python train.py --d_model=128 --d_mlp=320 --init_std_qkv=0.0277 --init_std_up=0.0277 --init_std_down=0.00544 --schedule="wsd" --decay_fraction=0.287 --train_tokens=219600000 --steps=13404
Each number is 200 + 40 x the weight over its row's rms, rounded and kept within 0 to 999. Layers, rows and columns count from 0. The size before them is the row's rms in percent of the matrix's.

# layer 10 attention output, 128x192, rms 0.17, rows 33-105, columns 96-191
085,178,194,171,188,213,215,224,120,216,252,203,182,232,170,231,217,240,224,136,243,234,177,244,203,194,182,171,174,195,191,190,117,138,200,110,209,267,113,112,213,178,179,184,261,156,182,254,197,167,158,207,224,194,198,213,213,104,183,188,166,88,155,190,243,150,190,211,247,266,266,154,279,217,165,197,158,255,277,235,248,161,198,160,228,139,228,244,246,203,215,220,176,166,188,177,242
101,193,212,280,135,262,178,165,165,278,187,116,155,222,209,228,153,260,276,230,180,246,236,271,196,166,141,138,203,250,271,209,174,261,260,217,227,213,292,169,177,215,298,183,226,223,148,221,112,261,231,180,212,145,181,241,182,226,218,265,229,197,223,155,241,189,211,230,223,258,280,149,208,119,197,122,218,195,267,201,149,201,150,244,170,184,235,165,256,156,223,201,199,217,126,203,226
087,162,233,166,178,185,211,252,153,164,187,206,204,168,131,224,188,204,222,169,200,187,215,171,253,221,199,251,218,177,165,187,205,148,217,225,238,152,127,190,118,158,212,170,213,198,193,166,258,182,272,191,224,259,241,224,232,187,154,138,237,290,243,219,192,201,258,174,229,177,189,259,158,143,273,288,289,218,179,232,208,182,216,171,254,264,146,208,192,118,171,264,205,223,213,184,186
088,181,152,218,183,165,184,261,182,176,153,188,199,156,174,111,169,185,189,177,211,187,204,207,218,165,148,167,211,175,223,176,221,239,247,211,248,213,232,172,109,151,248,213,143,208,270,242,151,211,219,213,261,171,237,170,167,154,203,257,99,243,198,193,158,218,268,283,253,178,155,183,155,118,253,215,252,277,144,127,172,191,209,167,231,198,229,224,219,142,183,232,183,235,195,185,141
107,208,191,269,157,164,198,219,153,264,239,197,193,215,196,211,178,183,208,198,147,202,161,199,209,195,179,156,162,193,225,220,217,192,170,198,185,183,170,232,175,307,174,234,176,251,158,176,214,192,209,203,176,210,252,179,148,202,213,122,162,194,193,181,177,208,173,154,133,210,146,319,198,226,193,272,173,230,213,202,186,112,221,235,196,239,217,154,158,230,197,193,188,149,184,149,225
110,150,208,230,208,181,224,248,176,212,193,158,162,211,209,238,171,302,172,182,248,143,197,200,166,185,179,180,196,241,251,176,202,174,158,244,166,232,199,139,244,219,119,203,152,176,235,216,284,183,187,209,208,259,210,197,203,141,151,213,174,205,176,155,150,160,143,230,207,168,135,144,261,204,221,216,217,201,104,163,217,194,208,253,259,253,194,212,183,103,118,178,174,257,255,224,110
080,201,244,170,201,233,237,188,192,234,190,238,251,196,189,247,207,250,246,250,231,190,181,221,167,195,206,236,220,214,194,103,149,255,229,145,139,210,195,259,217,226,186,179,264,180,202,212,171,135,177,119,288,165,159,199,249,128,214,195,183,165,198,126,279,157,147,108,130,238,208,225,240,215,170,140,169,199,148,187,151,234,227,207,224,155,188,151,140,225,186,200,192,175,204,237,189
082,214,178,241,152,197,223,275,220,190,194,164,211,205,188,131,214,155,166,231,195,214,220,243,157,231,177,153,175,229,195,203,177,247,200,221,131,170,228,220,174,236,187,281,220,250,189,221,212,194,198,209,252,239,164,230,136,262,238,164,87,261,163,191,140,234,177,197,158,159,187,182,208,291,122,203,226,192,208,158,247,189,256,228,265,169,151,192,172,245,219,124,134,231,132,179,142
090,240,161,119,236,213,265,191,236,124,222,183,259,211,154,251,154,213,232,171,233,148,178,133,147,190,221,239,243,212,199,156,188,198,147,153,143,283,265,185,180,230,134,293,207,183,213,235,242,191,126,251,160,207,141,220,261,124,143,215,107,90,184,140,246,243,183,214,132,238,251,226,178,192,169,198,95,238,213,191,156,236,193,164,147,186,185,223,159,178,191,222,176,109,164,170,268
086,150,233,208,134,265,242,237,197,252,187,151,279,240,216,196,181,181,194,226,237,212,227,253,256,216,217,141,160,209,228,158,191,207,195,171,239,223,162,247,266,195,157,195,233,212,213,256,195,209,170,181,222,129,256,175,180,178,255,147,131,230,171,153,233,183,212,206,272,245,231,224,190,150,158,151,196,224,207,234,161,230,167,218,185,193,300,217,264,168,205,177,239,215,175,212,148
097,211,114,153,246,150,200,242,238,208,203,199,228,194,210,115,213,246,212,151,236,170,188,170,159,161,157,202,237,162,188,148,232,143,205,123,134,243,265,145,147,182,214,223,145,173,239,239,262,134,228,239,248,248,198,215,197,225,144,136,87,154,173,199,184,172,214,185,211,211,131,130,167,217,211,298,189,271,156,246,201,206,186,180,234,205,277,235,173,244,222,128,114,156,212,275,265
100,222,151,177,196,217,156,181,159,212,194,125,229,226,170,254,137,298,182,168,225,196,194,238,169,165,194,193,255,282,257,144,179,178,121,185,192,237,177,120,208,146,179,225,190,153,168,245,228,220,135,183,165,194,236,288,154,198,130,260,262,201,100,193,145,184,190,210,210,203,126,108,215,199,177,125,201,221,134,178,114,183,230,246,226,200,225,180,143,202,136,197,211,221,231,249,159
103,200,178,269,204,200,229,191,205,228,111,229,189,123,219,194,190,168,151,222,158,201,191,231,223,223,162,218,181,181,210,165,163,289,268,166,188,187,213,203,171,181,199,249,194,221,124,311,241,168,158,174,241,197,183,225,208,229,180,189,182,214,239,236,235,316,195,173,170,160,196,257,223,187,195,235,226,241,181,274,277,137,195,188,331,183,195,187,204,144,184,113,263,205,254,226,195
087,145,159,253,127,185,194,222,110,254,210,203,163,167,200,236,176,191,200,139,203,204,193,268,196,177,138,137,183,226,260,199,132,216,270,279,209,166,175,219,186,175,171,181,188,257,243,224,203,184,261,109,213,274,266,248,176,118,166,146,203,150,231,279,244,225,188,131,210,253,229,137,257,240,268,263,274,139,142,226,239,191,185,153,177,249,230,201,179,175,256,198,177,182,226,202,204
106,217,230,201,211,126,288,204,172,183,222,216,158,182,231,237,209,276,179,146,205,124,223,205,172,190,215,193,185,219,186,208,192,218,115,159,196,188,162,189,183,186,150,136,236,177,276,202,286,173,291,168,247,205,173,169,256,182,206,155,180,215,188,141,230,258,201,237,187,223,204,222,178,205,192,142,226,195,187,198,198,217,195,251,200,206,127,148,226,214,197,211,196,218,172,182,125
126,213,237,204,246,224,175,236,181,192,189,203,164,180,183,272,166,174,139,194,195,195,191,209,267,219,257,187,162,206,227,165,210,195,221,180,237,223,179,204,126,176,164,196,269,159,173,135,175,184,170,194,211,188,155,209,215,176,141,225,212,201,228,156,226,137,164,263,141,269,160,209,198,130,129,199,204,209,220,163,151,239,114,224,138,202,146,277,176,217,140,215,240,157,201,220,194
087,138,240,161,205,148,175,141,213,222,218,172,305,204,226,243,232,167,209,200,218,200,168,205,193,278,199,230,246,166,192,160,179,170,182,195,223,191,139,230,226,155,129,210,126,224,228,255,269,193,194,165,169,246,269,237,157,154,109,227,202,250,110,148,163,214,214,237,247,226,200,209,247,195,210,212,200,254,208,178,159,199,216,200,162,132,231,152,256,205,118,255,243,214,179,125,179
090,206,242,173,229,214,197,181,211,231,269,198,194,265,185,273,199,207,171,193,221,190,100,228,265,147,165,245,248,174,204,193,160,219,277,157,248,230,182,219,222,178,131,194,190,172,144,218,240,271,195,118,204,228,249,237,225,142,98,195,210,178,210,198,138,251,210,222,144,263,230,175,235,139,176,206,196,154,259,178,276,247,221,182,202,168,164,190,169,240,175,267,211,154,236,160,222
091,225,192,139,265,264,239,152,220,134,206,166,247,196,183,232,147,217,274,224,229,203,173,208,184,219,247,236,250,213,152,162,166,218,194,135,220,218,273,230,188,180,249,180,235,242,243,213,149,235,193,222,225,126,118,261,246,198,180,234,187,187,245,139,285,169,179,207,202,269,227,111,210,213,179,116,204,162,209,164,198,313,167,211,180,208,218,209,238,181,189,231,212,170,185,183,192
086,202,262,225,193,197,236,174,145,160,185,151,189,171,231,192,149,224,209,247,157,246,207,181,225,189,247,274,258,240,245,223,179,263,237,220,217,170,210,161,158,177,243,235,235,296,152,261,88,298,185,236,143,157,219,272,155,231,228,243,130,194,249,254,203,232,190,237,242,140,128,167,217,186,235,178,218,193,223,200,206,153,261,256,176,237,136,145,191,194,215,240,230,229,206,231,236
109,210,230,175,251,209,254,205,229,184,188,223,203,209,232,221,159,213,203,221,212,187,132,203,217,222,228,233,213,199,231,175,157,239,192,152,193,159,215,214,171,217,177,163,202,202,138,177,208,230,187,156,189,147,167,232,204,216,215,209,179,238,213,144,260,248,225,219,185,165,247,206,182,217,248,188,246,221,151,124,209,164,221,161,232,227,163,193,185,230,236,167,204,210,243,185,201
085,172,193,172,210,171,245,183,246,171,211,201,224,184,180,174,208,182,161,228,156,158,192,169,219,173,147,245,204,161,238,163,199,243,211,188,239,166,155,176,174,236,197,208,204,208,191,255,153,164,113,196,207,179,276,252,154,155,237,237,162,245,176,222,226,228,176,147,187,146,152,170,243,92,280,195,232,113,226,288,219,237,173,233,203,226,223,301,177,231,226,225,208,222,156,159,165
110,212,187,144,234,197,215,183,212,177,160,241,257,177,236,177,137,153,251,286,175,256,137,132,195,189,213,214,255,148,171,177,210,298,220,232,223,121,161,229,110,219,215,122,222,223,218,147,181,103,159,215,203,158,196,187,234,191,254,183,195,243,272,167,312,287,181,177,198,179,179,194,224,129,265,151,190,211,218,175,128,186,230,191,224,224,235,163,192,221,147,209,232,171,245,202,237
083,208,131,165,205,172,206,271,157,201,203,200,202,173,238,210,145,190,218,176,234,204,238,201,173,190,166,191,205,205,178,173,221,233,150,301,220,123,241,252,192,256,240,196,179,318,257,176,170,196,210,169,215,204,149,211,230,204,216,249,169,207,258,268,248,184,163,187,184,216,268,152,137,224,237,140,220,177,187,274,191,170,217,214,168,256,226,156,231,214,218,201,179,209,195,249,233
089,180,257,223,205,231,231,171,203,210,154,207,226,156,221,239,159,165,258,238,183,178,200,201,243,176,235,221,233,203,153,201,219,240,224,216,188,120,245,227,172,207,223,217,214,178,244,160,191,188,246,207,249,185,116,273,252,227,200,199,192,215,234,164,291,181,216,264,111,196,211,192,228,197,132,79,184,206,285,165,117,206,199,239,160,224,141,134,267,236,89,191,267,169,210,206,234
093,161,212,132,200,240,251,192,252,158,141,236,203,209,206,173,207,167,269,190,224,221,192,165,236,218,242,257,230,190,154,181,215,222,240,222,179,171,195,210,203,206,196,138,217,255,210,110,152,221,217,229,218,231,224,151,206,260,213,119,174,229,247,200,220,176,194,293,217,232,186,209,187,187,226,177,192,206,268,169,192,207,152,204,176,180,161,193,155,178,229,194,225,211,193,247,228
107,137,190,263,140,202,212,193,225,260,159,177,154,170,197,124,212,185,198,257,156,172,183,209,188,137,155,171,186,149,243,242,235,214,177,139,260,185,163,234,203,266,165,283,315,228,197,149,178,215,136,281,222,246,162,181,213,201,259,289,216,187,198,233,274,253,157,148,165,187,212,198,163,200,175,124,206,199,173,249,208,237,135,279,219,224,190,237,213,248,257,251,228,192,131,217,209
102,218,166,175,199,236,224,225,174,228,303,219,242,268,194,185,235,196,188,216,234,185,183,213,192,211,256,193,140,218,210,205,194,176,179,163,234,237,196,147,248,248,221,125,209,178,180,199,215,187,180,149,179,200,262,167,237,194,181,163,163,242,170,159,209,141,214,234,235,225,201,132,125,237,216,153,215,157,222,200,237,252,146,200,225,217,235,317,201,229,186,147,188,224,178,251,167
096,216,197,202,186,188,181,176,154,222,186,163,220,186,200,205,185,197,209,190,163,177,189,173,175,222,168,176,197,126,190,209,195,178,114,126,152,201,176,200,232,230,148,183,229,271,177,209,216,164,179,183,165,138,305,155,207,140,251,166,162,153,157,163,253,247,138,228,89,203,184,198,147,174,139,160,168,172,176,189,267,119,139,256,152,250,69,200,170,230,170,205,244,128,178,190,242
096,173,194,172,181,225,196,283,207,145,217,196,180,199,227,153,203,162,238,181,254,214,228,205,172,182,169,159,140,240,184,173,235,183,231,165,211,198,223,139,301,187,268,173,163,212,263,206,193,180,163,258,242,203,166,143,131,231,220,233,193,239,201,191,158,180,210,234,290,180,225,213,193,243,233,243,245,254,227,129,191,170,175,159,270,147,212,245,192,158,227,202,186,208,225,186,185
090,227,208,185,161,222,209,166,213,243,197,234,231,197,165,259,162,178,264,238,194,202,159,182,216,164,266,166,228,212,205,245,248,221,189,220,207,196,246,257,211,253,225,200,253,180,176,123,100,175,233,199,244,145,100,162,282,275,250,155,117,176,243,181,270,169,212,184,177,196,264,172,163,183,205,154,167,225,217,335,183,200,194,277,175,259,225,197,168,311,233,178,161,202,195,255,207
099,171,198,267,209,217,187,239,197,224,122,221,188,142,185,161,194,127,190,258,213,189,253,260,207,237,187,163,167,219,222,182,193,232,225,271,190,199,240,237,166,243,248,268,234,239,205,192,236,217,205,196,222,221,193,144,209,277,232,242,217,222,283,266,203,234,207,219,147,187,238,276,158,202,131,205,208,190,271,199,227,198,162,164,164,254,251,230,154,210,232,95,211,232,213,242,203
104,216,190,183,223,170,158,198,175,207,200,234,276,134,143,217,196,194,171,156,173,202,148,186,240,202,169,196,272,217,164,186,247,178,118,158,202,166,191,137,123,187,175,172,156,151,212,191,281,157,232,157,127,307,228,230,222,117,86,239,268,243,143,161,272,205,186,152,191,185,218,248,188,311,206,153,217,170,150,149,222,187,208,223,213,255,192,196,160,219,247,163,244,207,180,135,199
106,194,219,185,249,172,235,182,207,126,189,246,130,152,201,219,235,205,206,179,209,191,207,162,216,239,206,255,187,134,169,200,184,150,225,108,199,172,141,169,183,198,107,153,194,175,201,165,223,225,154,200,259,211,252,220,138,212,228,247,159,219,125,201,162,136,239,225,205,179,163,178,113,150,256,224,203,202,175,176,193,197,200,169,211,188,223,196,173,248,204,214,150,211,184,240,197
091,184,190,219,216,134,267,188,175,179,179,221,194,152,185,202,148,219,221,197,173,174,201,183,207,207,157,209,174,148,224,194,159,172,223,169,162,208,179,150,268,180,106,174,217,181,158,269,164,82,90,162,168,202,179,217,152,135,188,242,185,200,143,222,198,167,228,143,204,204,253,220,203,269,218,185,325,221,108,239,169,93,228,225,231,235,240,169,137,172,191,236,141,211,244,196,188
114,143,257,217,212,197,243,278,232,184,174,258,187,161,282,206,191,194,172,225,222,186,205,202,255,185,231,223,189,179,172,227,230,190,166,218,192,161,230,186,220,193,176,217,209,244,211,219,160,225,185,196,196,89,227,189,166,211,260,255,151,294,177,158,176,173,234,211,242,208,216,186,213,136,283,257,222,184,235,268,227,277,174,125,137,239,249,227,241,172,192,210,104,281,192,178,175
093,236,211,173,206,219,181,134,216,231,224,187,225,286,184,168,199,229,148,241,235,172,195,171,149,179,257,244,258,229,224,199,207,230,124,239,145,230,223,233,206,185,250,165,163,235,132,137,230,250,209,234,113,200,192,271,234,259,194,197,282,221,227,165,155,241,171,243,167,173,136,167,239,180,206,124,204,201,239,128,232,266,176,205,172,164,242,241,194,131,206,195,248,251,210,134,170
111,226,185,188,207,246,234,222,235,201,193,231,189,241,166,152,183,185,228,273,247,186,286,159,189,163,172,181,223,166,200,161,259,179,203,267,170,154,184,201,181,298,249,177,205,307,202,167,171,172,212,235,183,147,162,172,181,247,247,292,252,198,215,187,163,146,174,212,261,219,157,210,160,192,257,190,259,176,202,148,257,181,149,165,227,153,161,185,223,172,174,275,164,246,215,145,141
094,224,194,218,185,143,187,190,148,178,214,223,185,148,206,120,185,198,170,202,167,201,178,177,170,156,188,236,169,178,172,204,210,236,115,183,217,229,251,139,254,183,222,232,141,170,211,277,236,215,181,181,252,213,155,246,182,190,153,223,110,173,211,189,168,314,202,184,208,185,170,269,211,168,184,240,207,236,247,167,240,107,92,197,192,121,220,259,148,235,317,200,235,189,208,150,228
097,201,258,141,229,216,223,193,230,182,205,220,251,221,252,244,259,185,146,230,242,195,225,187,232,271,238,220,213,209,155,177,210,228,210,152,224,249,186,225,174,166,244,239,182,298,181,144,188,297,184,234,175,221,267,131,213,229,166,215,177,188,218,223,177,226,175,238,202,183,168,256,201,145,216,234,189,244,245,117,270,220,263,127,192,202,156,168,207,141,181,284,262,181,159,117,180
080,246,160,216,231,220,135,208,166,210,179,159,234,202,209,195,188,227,212,209,215,191,94,171,201,237,193,165,190,207,232,212,177,180,165,142,198,140,157,256,231,240,169,197,214,227,150,225,222,306,174,222,167,183,231,174,202,232,252,145,210,222,201,278,204,282,179,161,185,109,97,265,232,206,183,221,298,216,220,175,106,100,253,200,268,135,148,203,250,177,201,157,252,166,219,198,295
122,223,216,142,248,155,225,152,214,115,227,204,221,187,147,248,170,199,212,181,191,189,208,132,247,223,268,276,218,167,174,161,225,165,168,117,163,230,163,176,191,177,124,205,196,180,195,186,262,198,210,231,215,284,297,243,172,200,173,158,212,180,108,161,191,240,218,131,216,249,263,195,118,191,143,164,226,161,284,108,256,213,102,241,152,222,214,185,249,264,253,253,220,182,112,139,217
102,126,223,244,218,188,229,270,179,152,149,212,144,153,209,103,115,152,209,225,183,253,252,216,237,179,222,227,153,232,220,192,220,183,290,238,143,176,201,209,191,197,192,179,144,218,277,233,153,182,173,225,228,224,106,194,177,257,209,228,233,203,224,233,175,113,278,222,210,222,218,252,235,257,192,109,241,207,220,132,140,164,184,281,232,184,185,220,149,226,222,230,280,217,211,269,135
099,243,188,176,184,152,122,253,122,229,281,145,219,226,188,219,172,260,195,257,193,232,206,168,144,181,127,200,252,236,225,143,216,135,158,247,225,227,185,144,274,190,200,187,181,247,208,198,219,213,264,168,120,196,249,211,122,173,124,180,175,237,167,152,167,180,196,223,303,242,162,151,174,171,265,206,206,170,239,183,210,151,192,198,132,103,237,151,156,134,152,95,242,190,192,193,190
103,180,251,239,158,223,210,193,189,230,201,202,232,165,182,208,195,214,174,209,195,201,204,247,264,190,186,212,184,240,193,186,212,205,155,224,155,218,154,209,181,186,200,305,176,144,168,199,349,160,148,154,205,239,175,141,236,159,207,211,212,193,182,217,176,140,229,299,213,169,147,185,246,265,164,125,217,242,83,201,190,269,275,192,213,270,198,172,194,147,130,147,171,255,183,240,112
100,225,166,157,220,135,208,184,197,189,255,189,204,201,146,196,175,167,145,193,202,196,218,105,180,233,197,226,216,133,203,204,196,93,169,167,161,208,188,143,209,208,114,259,160,167,205,196,256,167,146,199,159,267,176,261,172,266,133,180,214,198,184,147,183,124,131,175,193,151,141,134,205,200,218,349,166,202,215,137,181,106,223,145,169,154,169,171,222,219,187,254,211,188,190,124,271
106,217,119,162,206,250,255,238,171,181,155,161,210,148,159,190,160,216,255,191,215,238,279,218,180,206,176,157,208,196,141,190,196,267,245,175,256,184,261,246,159,300,205,188,204,294,181,140,117,233,248,241,255,159,217,146,237,187,230,242,213,194,298,229,217,223,217,171,164,236,236,206,181,271,189,247,154,298,197,240,239,176,197,245,211,272,212,161,193,156,241,245,206,198,182,155,181
099,156,191,246,161,240,220,216,135,298,162,155,130,177,221,233,190,244,196,195,199,248,214,270,172,203,142,141,189,229,202,226,182,261,263,213,206,220,217,211,187,258,220,175,297,190,231,158,185,203,216,162,284,156,234,180,269,181,168,149,168,183,218,182,202,214,153,165,105,291,225,219,229,254,231,278,176,193,148,140,264,207,194,219,197,242,174,131,234,183,180,231,244,125,145,172,204
094,209,205,174,208,187,206,198,203,169,218,158,268,176,223,200,199,175,224,229,221,206,193,175,186,243,252,198,180,204,185,209,211,216,156,236,201,214,195,221,190,223,226,208,211,209,143,166,150,277,200,277,261,112,149,117,203,284,269,157,230,182,293,218,158,238,192,176,217,120,143,179,149,188,121,174,189,287,170,178,225,152,255,225,227,199,226,173,149,252,278,179,310,218,145,209,204
094,182,237,284,119,157,135,127,193,233,172,195,174,221,197,233,241,161,178,223,93,210,182,199,215,198,227,201,151,192,240,225,206,189,200,252,170,217,211,245,154,218,218,278,198,260,227,208,158,248,274,232,149,257,188,224,252,209,203,201,283,155,245,219,207,246,170,184,197,205,194,226,243,214,210,242,171,198,322,164,206,151,151,190,178,181,169,168,203,227,276,250,273,159,201,111,268
092,203,206,267,167,184,173,270,168,274,223,201,193,182,236,198,248,200,222,212,178,189,186,213,204,206,148,81,130,185,189,253,228,190,246,264,179,205,260,163,198,238,205,213,138,204,137,209,152,239,179,233,165,127,212,130,137,262,254,261,183,189,271,262,193,224,240,210,155,215,222,168,186,172,185,232,210,131,196,200,243,162,187,233,181,180,178,266,145,181,197,155,228,164,193,269,243
120,220,209,237,200,176,216,236,208,221,219,239,196,180,174,232,217,190,162,164,160,176,153,233,238,191,160,168,179,229,221,224,208,134,107,145,225,224,182,175,195,174,132,225,75,180,159,256,296,154,239,190,102,318,229,253,212,118,120,216,226,200,108,112,211,156,179,167,232,218,293,208,145,237,224,288,156,184,157,241,248,194,210,203,174,181,175,181,249,131,197,175,119,222,225,161,214
094,189,223,198,137,238,169,150,180,288,209,174,202,221,152,250,216,234,286,188,183,177,216,213,193,156,146,156,235,188,222,223,165,156,258,182,172,293,231,267,279,238,169,191,169,230,165,204,206,177,227,168,132,198,262,180,265,204,223,183,275,196,167,230,234,169,236,204,214,333,194,234,183,184,158,168,197,205,180,238,190,210,145,225,156,135,233,175,296,199,151,214,231,156,153,181,211
108,258,206,165,245,201,240,211,183,165,193,202,201,230,211,150,123,253,216,156,240,220,190,230,174,157,181,177,217,249,180,192,163,208,170,159,224,172,180,195,183,149,169,191,234,222,176,175,180,232,229,155,182,121,131,245,176,206,214,261,221,210,225,206,265,190,153,203,126,232,214,213,231,182,137,131,190,284,194,164,105,237,183,203,193,161,135,175,206,220,218,195,171,136,179,259,229
105,275,179,191,210,232,207,220,178,218,161,223,157,220,240,145,279,231,225,188,216,219,172,224,179,185,178,162,169,243,164,226,205,197,258,151,234,232,283,197,246,190,263,200,189,227,156,194,93,263,221,200,182,160,153,181,222,283,199,246,179,178,309,300,205,159,175,170,187,184,197,151,249,119,215,79,222,212,178,248,194,258,210,176,232,190,208,256,186,181,186,197,227,152,209,346,174
096,192,190,213,186,193,214,248,149,226,199,216,224,210,234,220,147,253,203,180,232,181,164,225,163,140,131,156,193,218,229,211,182,210,176,200,121,209,184,186,220,194,139,170,198,242,236,285,229,198,250,139,190,193,190,290,160,150,282,174,235,188,138,242,232,203,262,184,193,229,335,174,120,217,143,72,187,240,259,150,270,167,161,259,153,240,186,241,160,237,261,180,205,218,224,219,219
105,179,174,183,226,144,165,154,250,186,215,204,155,255,216,133,223,258,159,202,263,166,169,133,158,173,178,196,176,187,214,190,136,207,159,153,188,180,315,240,182,190,220,161,182,252,202,176,148,232,176,243,207,178,204,144,146,255,258,160,131,170,234,265,205,253,96,198,184,140,217,125,137,151,196,242,173,174,209,192,218,197,229,188,191,228,228,173,225,160,278,199,156,192,152,180,315
085,187,160,242,208,176,223,196,118,224,133,229,112,171,240,238,159,189,207,214,163,183,214,220,174,209,237,179,178,193,214,262,165,215,208,200,240,201,166,202,149,183,189,240,275,198,220,148,214,162,190,177,172,212,137,235,240,215,147,285,176,201,248,208,319,245,264,120,230,225,203,212,231,182,179,223,239,223,257,211,178,159,181,181,198,232,178,200,245,205,181,281,180,227,183,155,239
092,113,227,255,144,231,197,181,206,193,202,210,200,118,239,236,228,217,129,232,118,182,228,275,282,259,202,238,149,216,187,206,182,219,239,258,250,186,209,285,149,151,195,128,224,197,240,182,203,284,178,185,230,168,211,256,222,223,181,169,270,224,285,237,165,199,214,203,134,198,209,301,206,190,186,141,197,182,165,226,168,199,191,186,225,179,212,191,235,146,134,121,193,218,239,242,102
080,216,190,220,187,173,187,201,204,184,159,177,306,153,206,230,174,163,173,267,183,133,187,136,215,233,180,177,195,122,209,237,244,149,209,261,169,152,195,231,214,225,120,203,130,189,227,241,256,229,191,217,166,272,185,179,191,241,266,192,190,183,132,208,172,224,251,169,199,166,184,150,279,264,183,217,163,156,240,196,193,159,285,192,223,250,198,155,222,208,207,213,195,177,221,106,250
093,153,155,229,160,218,229,195,153,224,150,188,159,147,189,205,179,148,207,249,211,222,203,211,176,199,184,223,201,213,291,166,150,200,180,236,265,160,218,257,121,243,122,197,246,248,213,169,166,176,237,209,248,140,216,221,198,223,189,187,220,215,262,259,173,208,203,156,214,276,247,241,244,164,146,209,159,220,279,239,209,164,157,184,205,228,220,206,194,276,145,256,194,206,155,182,147
103,227,191,169,193,254,189,174,290,163,239,196,267,186,171,161,181,183,288,214,203,193,160,199,219,238,221,193,225,265,195,170,218,269,174,229,212,217,199,174,182,232,278,172,189,214,161,189,172,247,249,213,273,190,209,174,217,272,155,187,199,160,296,261,176,244,257,159,272,213,247,174,222,243,184,194,277,211,210,206,271,166,197,263,201,178,270,247,156,212,251,187,274,235,247,246,157
087,234,207,229,168,173,168,188,232,193,193,184,225,179,181,186,231,158,212,216,134,189,151,160,224,295,228,215,207,187,195,197,199,185,248,245,238,208,192,228,236,115,179,241,185,161,201,167,165,157,192,309,149,214,182,163,209,184,194,220,225,236,156,267,157,206,252,234,179,153,94,282,228,132,233,266,179,231,145,179,170,157,135,157,205,180,189,180,164,142,197,188,219,219,191,181,213
078,268,270,201,182,234,220,117,297,165,204,240,183,222,148,288,198,195,223,229,164,181,189,163,223,192,260,243,233,199,149,256,240,248,250,153,229,216,225,212,205,239,232,196,291,182,146,141,130,166,203,211,182,184,247,198,284,187,172,236,263,175,257,123,246,205,257,87,168,231,215,237,292,194,255,333,203,261,180,299,210,180,211,171,250,215,180,204,205,162,185,275,194,145,143,193,196
105,157,141,160,233,181,219,202,150,217,200,190,208,175,229,177,242,199,148,224,210,207,269,167,180,167,185,232,209,137,195,213,224,219,245,241,258,151,237,175,145,199,119,133,177,228,129,244,272,173,215,159,155,235,158,270,138,229,166,207,168,226,231,174,232,221,161,233,175,210,141,153,234,183,211,177,216,166,151,249,203,258,178,191,222,175,207,246,250,220,137,162,154,175,201,210,174
087,241,243,247,194,175,166,204,172,188,210,215,161,151,238,235,144,245,190,223,198,180,245,241,254,166,219,184,147,225,195,183,226,284,198,170,251,177,197,239,241,240,232,174,211,251,243,191,230,172,243,193,166,188,293,163,190,198,265,167,201,260,179,166,194,288,292,160,324,147,216,211,235,216,248,85,244,182,249,162,205,196,230,152,149,188,218,111,254,114,176,156,189,269,176,155,170
090,172,216,233,197,246,247,145,204,216,170,213,201,227,185,183,291,247,224,205,208,144,188,231,242,208,193,222,135,194,252,170,138,187,231,193,236,272,111,156,200,103,180,249,239,134,190,259,220,185,97,193,164,226,271,294,235,114,144,218,213,225,128,259,223,182,186,208,206,230,178,258,155,150,173,182,195,208,286,170,219,239,121,181,192,195,212,249,250,207,210,229,160,246,220,257,218
102,177,154,143,191,200,206,257,167,232,220,205,178,241,194,259,217,218,163,162,245,186,196,196,144,183,222,195,232,203,202,208,212,183,237,234,147,235,219,234,205,199,163,278,208,210,268,232,290,173,223,204,194,302,200,219,192,213,186,183,227,138,178,273,207,191,184,195,162,249,287,204,149,211,159,216,107,220,235,283,214,197,156,234,165,195,266,166,170,256,234,240,97,171,160,232,222
139,165,203,233,144,213,220,201,226,189,256,177,193,160,153,249,196,246,235,133,234,138,209,259,236,203,137,177,135,208,232,189,149,197,187,130,199,226,113,184,203,190,202,243,270,191,193,252,210,184,145,270,256,134,274,177,256,181,251,203,238,212,124,157,199,108,138,168,235,203,155,198,211,197,235,249,233,189,146,220,225,156,222,160,254,148,246,205,223,113,206,169,162,241,220,208,188
130,237,234,170,196,241,247,131,224,199,232,192,188,215,116,263,214,192,195,180,187,151,201,202,205,251,270,237,223,217,185,181,215,187,223,187,180,222,253,196,156,150,290,172,162,178,210,208,205,206,263,173,181,147,184,243,251,218,193,215,245,189,188,221,236,40,219,211,251,255,212,159,224,158,235,194,172,205,164,313,216,299,200,183,178,182,212,232,238,165,148,200,150,253,182,250,145
095,139,232,237,145,221,175,211,199,249,182,196,227,199,280,168,245,212,178,265,206,233,216,183,187,265,196,148,154,185,236,193,188,195,167,249,203,193,277,205,224,218,162,248,224,197,180,159,230,188,218,218,124,156,91,113,227,207,226,289,180,156,145,202,277,272,250,288,193,142,210,161,201,180,262,215,224,202,227,208,235,219,255,160,283,194,176,205,263,249,152,185,222,215,210,225,198
101,188,164,194,232,201,236,266,188,162,213,231,185,144,193,205,210,229,177,208,197,185,235,208,226,208,184,254,191,155,140,203,244,203,126,187,181,187,139,207,193,143,226,281,181,202,189,235,246,207,203,205,244,195,259,235,199,150,170,214,184,198,200,229,205,172,197,146,217,180,156,200,143,225,187,294,190,147,43,344,299,178,263,207,275,177,185,181,182,130,124,163,164,223,221,226,166
097,169,168,221,209,174,161,176,187,210,159,257,203,211,236,224,203,194,126,166,223,194,212,238,167,166,210,184,186,213,203,231,190,193,155,235,122,141,207,191,266,224,210,106,172,167,224,220,261,223,233,112,188,224,159,248,133,199,234,200,143,187,162,190,180,223,293,180,191,142,192,250,200,211,251,228,243,154,149,238,221,130,303,197,208,202,152,203,143,245,193,108,157,198,251,264,206